Part of a small language model's weights: 2.77M parameters, tied embeddings.
Each number is 500 + 25 x the weight over its row's rms, rounded and kept within 0 to 999. Layers, rows and columns count from 0. Numbers have three digits each. The size before them is the row's rms in percent of the matrix's.

# q: layer 6 attention query, 96x96, rms 0.39, rows 0-51, columns 0-31
# k: layer 6 attention key, 96x96, rms 0.367, rows 0-51, columns 0-31
# v: layer 6 attention value, 96x96, rms 0.409, rows 0-31, columns 0-31
# o: layer 6 attention output (transposed), 96x96, rms 0.34, rows 0-31, columns 0-31
q0 100:490483493491534478533507474481528467459503531498494439516475521477464511469514480475476488494481
k0 103:519520503469545510516497517518512475482507530478480484494474497507451502531461546456516467488448
q1 108:461489563468491492508445542437498506457512539532460514505517482478488487454490475483509515483469
k1 109:464488507464521526485457506497509512440498522530493477512528496469454491450509466526514523479468
q2 102:507511496524480505525478493494454504537499514495503486464438521466485541515492542512513501534482
k2 111:524475472503501462487498491535535526518542465509503505481473521490480538543555499522544537495560
q3 093:498506535475521540495517522507485478488574531507505479488540544455526475526462490502500487481505
k3 098:487453498520524486506498498533435508485542510513478479486541549535489466482514492500451483441496
q4 102:518542500520488521501493500552482491508528469515484549491480505497502518483517506496466525476483
k4 107:468487454495530515528503530522495490466529419481469539495473476535512530497475502525499494504511
q5 099:500478514480488512520497506505495496492487469518524506497478499462510537473520482530470529497501
k5 109:487472518501512498544508494488511499526512453527487509485539518490491549496471483513476474520552
q6 106:522504472495505491544522523509490510523477540486509492497526514570479508517498513511501518475519
k6 102:519504501493526517487505506448474488517448550510522485497479522513509502507518483536503493533452
q7 106:510505490505472502452510503542509545479549483535487529491479500570484471510477509542513523504504
k7 098:536486457533468498510551530492479504504509471493459523542497501510458469488455518536502491506506
q8 110:495511472484489512484498516538529549488478489525457517512484510504563497512502492496475482450508
k8 104:510519506550493558525504519537511506533468478512462503463508522487485502498519477508501470471507
q9 111:460479492493513475476497504459499515503483489452504492504497510491505484523524518458494494492469
k9 102:508481470472494476476503512485494480528497486488547459495496507550536527529506494508489505470495
q10 096:496493486496527491509559500529525498503480515466439496542498506512451536488470490501490435489489
k10 094:541531529481465548503479505502539539522500499508513475538471452550506470486471514534462498536472
q11 113:456514510496487559501448531497484470519509486516502474516523473517500507522510551491524487547460
k11 119:444518493508509497478456490515531496522520506552496519497512498473469484474544521498506494534460
q12 106:471471522538512471458551478472521484511472554462487483502509524480473528501502478519466559465496
k12 104:460539506517501475532480510524520499443484509511523499518511496505514483523536491510512553449511
q13 103:472494511496554504462526470501584517498502504519516475501476476517483512459488547453493463451460
k13 101:476473499491526479511507476510574494516475501529487503520490462503423498468496534522523509492482
q14 108:513472474520505497517519521471502466488499510527494515500493472491462494499472506519460481491522
k14 117:508495480508536520512499502521494463475518524512514498478463481490512481527496499513466550482510
q15 094:448488499454512494532478524512475489536504488526529518475507521503583501555492483484512528451508
k15 104:484494492481506472544503518469460499520480505495506494494554477525542499528503526459500471443495
q16 113:493529463536526498474507504558536507498510497511531529527473527502539506486492530469550539467512
k16 112:510473487522478499499485472474484480494461500501551480505521537470485517492509542489498517515516
q17 103:501555505503516507499479468471535539505498461549443491481486546488543495510511512498483473504488
k17 112:496533483516499527456536472482506521466526481486516494467470517515491510503462556479547485485521
q18 108:512518464497517496472499482478476472537493529577494472504486522472497520507482494522437502511482
k18 102:507502479474521497488500498472524484471532502557531522513554528520472540533505512505486472486552
q19 100:513514455523474494485524565540470480470477498509521557524502516517484503495502563484481503476508
k19 110:523476486517507478494493513525512516494503483516502512467516530483508483528508504484434497505490
q20 104:493482503477512487551554484510501490485528511488502487486500452477513527499501491485460494513466
k20 106:483495515542565502508518514498526543508516465462502487521524460478496502476473531479496497535477
q21 109:472509502510499548494432499519489537465492490534495500472502502520487514484524482493492511532448
k21 109:499532500517503516458533503513523510476500536526490539460502506526453485512482533483555544521465
q22 099:504446485541544517542525513507520509553498519476497498550516495493471468487503463507507505482514
k22 103:488474477527483495534505447495501502507533531497527483499493468480512522507481508516481481499469
q23 110:518467539469482496533518500492500525500510513507538513481516505503516522500517461532497522507516
k23 105:502520514461516471512513505499504469529444530495516581494536528511493480514485452530464562498513
q24 111:518503516557507482527508503540474506502477512469501501549508519502496503500483556508460500479504
k24 117:508494556506498460535457546502529513523504502551522521515485494484478477549502520533469528512493
q25 100:557490511478528493487491492459521505481450505510501468496506509449516512483539499483484479503502
k25 103:484491493515507491506535538525478505519475481533504493490518513484526519504458543467463450528470
q26 116:476486514481520529554487528571495556512519539513516498484502492494519471492524514526516497514517
k26 101:522497547540551482481489475490509533426464491482496494511499529492508515490545495539498485488501
q27 110:492522470469547501492494524481555516482484535515521500561516510482470534496513489508486513491513
k27 101:483507513515504549521494462498492501524510503509514498544516497484502475489499511488496489464473
q28 105:515520503458486519500468471441518511505501489506498534509515514530505536483525526524480508468446
k28 101:471487487492499531495490450450482482477485463478449507498544510514463527488500534496500534468539
q29 106:434508504500474497544486558506504509475500507488481530494538485519547502476491518501502502534539
k29 112:481530500541496474480511524506488518526485524515500497489535500452473502495503519505459496477498
q30 101:481471491493452517577534500544526451521515517494478481529534483475505509501496461538526517491454
k30 108:498502527437478492519516480486517502470501496501476516494517488491495536497499451503495561485467
q31 108:538470493519485451516471473534459521473487490456500508496484511483483484530493479468479498490488
k31 107:504500485529458479526500492496484497494507498489494478481472484459537510525464459515549512497459
v0 098:519499512440502546429490479530533547499511496496513546517497529546473453470525464471501472507482
o0 096:476521514537514501531504518512489483482484494515499492509527535480503557506430560490485544464489
v1 122:440470492496520458552502501512495532497515491488531525474443494472492522492509490517527519459480
o1 114:552514531503461544497509529531482458489528536513478489553521503509497486500473514509511507563518
v2 109:504470498489465494530512505469519515505506531501505542480560481516531456469486509523457505496490
o2 105:504478526543522515465482492511545484458496481514482456500436523492509556509521501507506492511503
v3 101:543473519538532517495503471509517529499512511479498455487496550501477484477456485541494487521560
o3 095:427538502451486470501492526481516487480448509481482503497477507538520548543515518488536508512469
v4 113:499528524548444529492505503490502459488508502502460521497518497512516517493497497476450540526487
o4 111:499440464501537496531475503510482558511506491488513506483461523543512490507509504512521448490521
v5 105:487476494458475514542518494462539535495451457532456482564513479536499479520522453512489491491473
o5 093:506479532505498485465496497491493475521504485477537519474545502496521516520498530476481492497501
v6 103:532527508532517547486513485496487443523485495527495546489487537491492494510506475505472504511467
o6 099:470471510474517475527484490499506483448479510524531473499485496511475496473499492465486511470488
v7 110:500491502496501462491526454474495499508449498493526480475528501474482496511511536497517487497554
o7 105:473507530502491526521516520509499501498545503451477509491479515500510544467509470553488486498447
v8 097:496492488516530532545503483540470523521492530503480489501484474496506517499494501552446526507500
o8 100:471483521485480465463488510498518513494495481496526477521495557491474479481496528516520521491480
v9 100:471538544476505470533485498450463519490507522522520480465503557505521503468503500481558500510489
o9 093:568510488519458510510480493522548504525500453507486523493463485472465496490474529527480539519496
v10 106:522528519524505557510498532536482454494506492500516516468504471477533491483539551499498449451486
o10 097:520502500479508484495491464510503497509516512443497501523499517553536492478462464483503543549502
v11 108:517463494491462488503531478515465486511513514516516520475499482500479480491529507550524489533490
o11 105:460517497484506495498496512495529501478524498491503460517509472475485513519523482488482505448499
v12 103:493468474505549491469523478513524534475464551520492470511517496468519482466501473499473487506517
o12 102:504514484513482478474521522466498492490499469440487478521495482482467527513519500543485503483536
v13 089:443515521563476456521506471501480497507439515454509489496471513497518500520524495438499486502495
o13 091:537472453491493536510454519480496522513545469539475487487513506511475491507456472532514519484528
v14 093:487535505498503447458515515522499512516544532470519470489481470489510484502449471479498518488490
o14 092:552478494504525529497484510498519493492484481557477521540508530524502526502517507519499461537490
v15 100:512499502526506524520531537530479479521469464501444520494475513491521453469496478508518531507483
o15 099:503473481460501486463467463476465477475492493514558478506525462522447491514490545472480485493529
v16 089:500541489498503481513502443543504491536528503482512529557454468475480501509506476522508502520519
o16 093:493479499482463492484512517448508472502507502506480452501532511546534505486509518488516501484520
v17 091:520535493538491473462522492496540479506453491482484456542496529510505488492491481489479468475518
o17 093:524499523497510473508511520518485525499518503477533521510508483524518507533507480502495552558527
v18 112:474462531468489483537474550511460503531547484538504475488480482472508526442478486513543473493505
o18 104:544558456528490515491546420513519486474507516509493553465504501528501484540487514480479521488478
v19 103:500571479518483489511501498471502532482510514562524459541522493515485502515498505494485497541520
o19 099:541452520480496483504526494464535472523518453478497537493512530484511527507521490496517485464489
v20 115:508504465528515518447525538536505528489506525472525530463475492493509469456482501447483493475515
o20 104:504513511533510488531502467507450485473546481497485442548484516496483512540490517493512493532549
v21 115:522508489487453494515475480470477474500531520490466484500523511540511494480482468544535496508478
o21 106:491501513512518534497508483515535485525495498521484517491487448486508520509507549472532475525499
v22 100:524495451521498464457482479477466517460496544468503525509521506470457498510464482533467495509500
o22 098:456503480525487513507559485499514491509499450514513483457433473493541474494535505479536537504488
v23 105:461490485475515518456509534499523507526492497505532491455482517482492485507499527468532486505472
o23 106:527537502530500489511506484492457492434517510530465497518490530479519491523526483492470517540495
v24 114:496475493507485518503506475490545557466540480513526578496501526518453523490497512495538520500489
o24 105:496523495510483466512488507474515507538473490490519483507481509482527472531488497502447496475495
v25 101:524525490506519533476558517512472491485547519495524520472433518495541481491469500483508504475495
o25 098:442481499477514475551470477528484519540507500509481518485555507497480530530541509522479492548512
v26 111:514495510503485501507497466453529515523472546466497476508520539498520503514512500485498522497486
o26 103:492517477505492515515509540522493492469521453534459528503465518548451511486501495502497507519510
v27 105:473541542492521525474507514506466517475526519555533494478467492512527491464524491501486518522492
o27 096:522468477520493497520516497558488518504482512479471504491505523449489547517490504497465496461536
v28 103:526541440516513491501499502524483452469463460512525501520492488481495528514499522470511452520534
o28 107:463453480493505488490527506492499520515520547490515515458535508491527496491483456527514566465493
v29 094:464489520432531504561531471488503519489432472491506472503522474478474499492491512526500489536495
o29 092:478546506543459484472490506499501506465496516477501508513493543478522503487517488488461524472508
v30 107:518489541514505487494501476492490524465503502470506531503512490455488492502476469494509489508513
o30 100:472521474492490514501480488472529493542475518518501517503505490542481548507524511510516485494532
v31 097:482515505481501463519472512460501492506491479549492503431509487481488544488509489449509503480530
o31 093:500485510534530523486499480533492522516511507473530485512491520538487474481482535526483493553500
q32 082:523523525537522497461513486502467493497547467420485491536518479482504484484528526476509498508494
k32 090:490501505495510455488491490491486503523491509505470501535535486505518499497537493489474470510507
q33 100:494470503511487496568499513522492494485528480519517528528493501472425488512512471512502499561461
k33 097:486491508529522486498459469507486521492482562457518500495478488494464539505520481496494526484573
q34 090:553539507476507525520486506497504449448527499503493496482511542514468536496465526518508500496452
k34 100:522545514493469459471471505520506466490499507475490486464458483546441457519488465493546499489496
q35 102:485544482518514468505481489525465504532482514505480474490491499501508519486454496521491515476535
k35 103:523519449478493498553519521498452518495476493459534481483459502485498515457518452494465485468524
q36 095:491498522447498501481457528449509508505546474519489542482482493487516475490510479490522497544486
k36 092:502518486534475543523501511449487506462496492511485491527485484507494464494510524456492517484486
q37 092:522480534479515504476493520470489445488509500459477485520543478512550495518470507474510504491460
k37 092:525515509497461533499521472493458485489547500470497545499526482520511508493490471496433466542492
q38 094:505519498500492490485488513528510486533501531481504485542577494515512479506519496494531478471530
k38 099:490533502491522511535546495487482494554522515477514493509500516449513517497485469486491522533481
q39 085:526478512488521547499480466557482468470519493507493556475504482493497504513483472505473468467502
k39 093:497519528496509500464526534514468583484516510507461508529505500490526528497504459510510554517531
q40 090:536479525571447531477513446525526501531538504512533499473497501489521503544516477487511469472517
k40 091:498478494557506440482536499520502530507508502519516499500503512536577512529487502481521501480518
q41 095:518499517466490573508493507500563503478490512489503516491494513538511509506509494475544467522457
k41 099:486494492489484527447480476515504467494499512493506511520471508503513503506503467499550506479498
q42 093:476569447494481521501493494534505490526514459532502503506480513513519508480451475500505519468551
k42 087:537492475502480495503544563487486496512525537465505469498482493504485523565504515530508484537495
q43 089:507493494492447497515483546571523469511486519515465497484504488506529476479496481499536488489462
k43 087:463544507475500488508498539543510507528495550482521513543492522448515532505491488487516495487483
q44 097:510490464468517515545528524464489519511489472484551509452485507542487495547488520487540506499498
k44 096:464453546489536520487534453492513526519536455440474479512515508492514458536535508514507446488538
q45 089:468502536495462528499518515499541469511532509486502479531493494445537472482494490515497466517487
k45 092:458587471506474457506457503504483488503503498517475527526475468491495492507529503509517527486543
q46 096:483513486513525506477468542526514524507503504486461518501455488518479488556518527478497518509523
k46 095:500486452491475475511491519503498493494466477509503503488511471453481524550528470517471481522518
q47 091:489507492550511510568490503561504545518522494489511493454494502500489492498495485524486532513443
k47 098:485523522518456531422509507525521526482459537500512515536460470510500538465515462545504482524491
q48 093:505511527517491512467481472523524530494541514532495480485478517495502490498492509501495520570460
k48 098:491513480521448491505488499505530508458502511557459515486513517507494578497543474517544473497508
q49 108:457527493521475470501518458530534527501500511491521479491475462488477522465498452494516462528486
k49 101:468512498525526494519571585525518491481521516514548483494539536506490509487526515501504502496517
q50 096:539481484485469531496429500476525500477451485497550506488494538513497503516512486491493472492519
k50 096:525497539483502521457463483494517494437538520504528466501509478466492512513461503448489521539539
q51 095:450503502521488502511522547527496505484522479482533508481440477500441476459493475495485529554527
k51 087:485506444506552508564490500510529513482493501454504451537493475544484496515499459512478513508466